config.toml
num_hidden_layers = 14
hidden_size = 96
num_attention_heads = 3
num_key_value_heads = 3
head_dim = 32
intermediate_size = 768
vocab_size = 7156
hidden_act = "tanh_gelu"
norm = "rmsnorm"
norm_place = "pre"
norm_eps = 1e-06
positions = "rope"
rope_theta = 1020.0
rope_fraction = 0.5
qk_norm = false
attn_scale = 0.177
bias = "none"
tie_word_embeddings = true
parallel_block = false
extras = ["attention sinks", "value embeddings", "learned residual scales"]
init = "normal"
init_std_qkv = 0.0537
init_std_o = 0.0537
init_std_up = 0.0537
init_std_down = 0.019
optimizer = "muon_variant"
learning_rate = 0.00834
lr_mult_o = 3.0
lr_mult_down = 2.0
beta1 = 0.95
lr_head = 0.0093
max_grad_norm = 1.0
warmup_steps = 200
schedule = "cos"
final_lr_fraction = 0.0
batch_tokens = 32768
max_seq_len = 256
doc_mask = true
train_tokens = 231000000
max_steps = 7050
dataset = "wikipedia_en"
Each number is 50 + 12 x the weight over its row's rms, rounded and kept within 0 to 99. Layers, rows and columns count from 0. The size before them is the row's rms in percent of the matrix's.

# up: layer 2 MLP up, 768x96, rms 0.252, rows 439-452, columns 0-47
# down: layer 2 MLP down (transposed), 768x96, rms 0.0612, rows 439-452, columns 0-47
up439 120:39 59 42 41 35 31 44 55 60 69 64 30 45 63 45 62 34 65 61 45 38 57 45 63 51 53 27 23 50 47 53 55 58 26 55 50 28 56 51 62 58 51 24 46 46 56 36 65
down439 141:39 59 30 62 44 47 44 56 58 39 48 40 62 71 52 37 42 62 61 43 33 67 41 63 54 60 35 43 41 34 48 62 39 45 62 59 45 45 55 66 65 56 48 54 15 43 37 62
up440 098:50 79 38 38 43 68 68 52 56 78 64 56 51 38 64 36 47 43 57 56 44 38 62 51 44 32 70 33 54 57 42 69 50 39 43 49 63 44 53 49 48 51 56 49 47 63 50 66
down440 091:40 51 33 53 42 60 46 57 52 61 57 41 44 43 65 34 55 54 56 56 59 10 44 41 62 55 48 60 43 65 50 53 50 44 50 43 57 46 36 73 52 28 59 42 60 48 51 65
up441 097:32 40 50 61 63 41 41 38 47 54 37 48 61 47 57 30 55 47 65 71 41 67 40 38 60 56 68 39 52 63 44 60 44 59 35 55 46 37 52 55 48 43 56 39 61 48 45 34
down441 101:54 39 63 36 57 35 58 48 35 52 54 44 61 41 60 33 39 69 45 48 49 45 77 57 57 54 60 65 40 53 38 58 38 62 42 44 49 35 30 41 65 53 63 43 45 42 66 59
up442 113:36 62 48 50 72 52 47 63 65 55 50 42 36 69 43 41 57 57 61 57 66 57 42 43 46 62 45 61 50 54 27 22 62 43 37 64 30 60 63 37 53 47 67 46 50 37 60 39
down442 108:59 55 25 54 36 70 41 44 61 70 68 55 53 39 51 44 45 57 52 56 49 59 58 59 48 87 45 73 41 67 49 59 53 51 37 49 74 52 44 64 58 37 44 58 24 41 48 77
up443 092:42 43 42 54 72 58 36 43 41 70 34 71 53 36 26 52 35 52 52 50 61 54 28 71 56 46 53 60 64 54 37 45 39 59 64 39 48 45 51 57 46 81 44 50 53 71 52 67
down443 071:48 33 63 65 55 65 62 62 54 67 31 32 39 44 46 45 66 47 51 64 52 49 46 63 71 57 49 65 36 44 42 48 50 47 52 41 55 80 60 56 49 63 72 62 21 56 51 57
up444 107:52 44 48 60 43 49 50 38 62 43 32 48 74 45 74 36 46 65 51 46 71 54 46 57 47 46 73 26 55 42 54 35 66 58 48 44 41 69 71 61 67 52 44 63 55 49 54 52
down444 108:36 45 34 67 49 56 37 40 57 52 44 75 58 45 74 30 57 48 58 48 58 57 50 56 68 29 63 25 52 71 50 43 69 53 45 56 48 44 54 62 46 48 47 70 25 59 47 60
up445 104:44 31 31 70 42 42 38 48 57 47 71 50 42 55 60 45 66 40 59 41 78 46 61 59 32 47 29 65 44 62 48 59 45 60 57 52 50 40 46 40 48 98 34 50 43 47 53 49
down445 102:54 53 47 56 49 43 58 42 44 63 55 51 48 49 40 45 50 46 41 45 58 42 50 42 28 63 48 47 46 57 67 64 30 58 57 56 44 73 32 63 53 40 42 44 43 39 67 34
up446 114:43 42 51 46 80 45 69 55 30 77 51 53 73 60 59 33 51 52 45 62 46 55 61 55 37 49 41 41 27 70 52 58 38 53 47 46 47 53 67 56 42 60 65 68 43 35 60 65
down446 120:27 44 43 59 30 35 50 78 49 34 60 22 51 52 78 54 51 50 51 42 60 50 37 40 51 54 60 53 35 35 64 61 43 56 42 58 53 39 72 54 47 48 41 44 35 41 62 49
up447 109:59 36 41 56 63 43 47 40 73 53 57 42 83 52 52 51 51 48 31 73 51 33 61 73 59 28 54 37 54 58 45 47 52 55 28 37 32 66 62 56 42 47 18 54 59 57 56 60
down447 116:38 44 35 57 69 60 66 49 57 48 56 23 45 35 41 55 54 59 66 60 72 41 32 72 71 39 52 43 55 59 53 31 57 55 44 49 50 53 39 45 25 52 61 42 66 44 52 46
up448 081:53 62 61 52 47 49 61 67 55 38 38 62 48 44 49 48 46 51 27 13 47 35 28 44 57 61 40 53 53 50 49 52 67 30 25 52 24 57 74 49 63 71 41 42 30 49 20 50
down448 062:30 27 68 34 52 30 57 63 46 67 49 30 34 57 66 58 46 55 55 90 50 59 53 66 41 42 57 61 36 53 29 60 47 61 51 56 58 49 46 52 34 41 60 55 48 31 53 64
up449 097:34 50 41 66 46 37 39 46 48 66 61 69 47 54 50 36 48 45 37 67 63 40 37 60 37 41 42 52 36 46 40 49 50 24 47 47 37 54 61 31 51 63 43 56 15 56 51 26
down449 088:74 54 33 51 44 46 31 72 53 67 49 64 44 40 60 37 32 66 49 41 35 53 51 43 31 54 51 51 63 73 50 56 51 49 37 50 70 61 62 47 53 53 55 53 50 49 53 34
up450 079:45 31 45 52 63 44 55 74 74 53 49 43 51 43 69 65 49 38 66 56 52 45 50 49 58 52 46 54 69 37 41 49 47 37 58 34 25 45 34 39 56 48 63 61 58 35 51 53
down450 079:38 30 37 64 55 65 50 43 40 27 51 49 39 57 45 26 45 48 41 37 61 52 58 56 38 47 49 46 42 53 48 51 64 51 52 75 59 44 61 52 62 50 43 48 17 65 42 59
up451 103:60 55 61 47 46 41 51 58 37 33 56 40 75 44 54 52 54 45 60 43 31 42 41 47 38 17 59 69 85 59 39 72 71 38 48 41 34 65 53 47 45 45 49 39 46 39 41 53
down451 123:59 68 67 60 43 61 60 54 56 50 42 60 53 49 68 58 46 57 53 50 58 48 46 41 35 69 50 73 34 40 34 55 59 46 38 54 53 40 53 55 55 52 59 44 38 40 47 46
up452 093:54 51 48 48 28 62 46 49 63 61 41 27 49 57 63 43 48 45 44 68 55 66 39 75 42 48 56 48 41 57 24 49 40 38 70 52 48 54 58 52 38 50 39 50 44 47 57 58
down452 104:38 54 54 54 45 59 56 56 50 79 39 53 33 50 55 58 56 51 55 52 37 58 58 39 71 58 49 71 45 58 58 39 57 29 72 59 53 47 47 44 50 50 48 59 24 63 50 76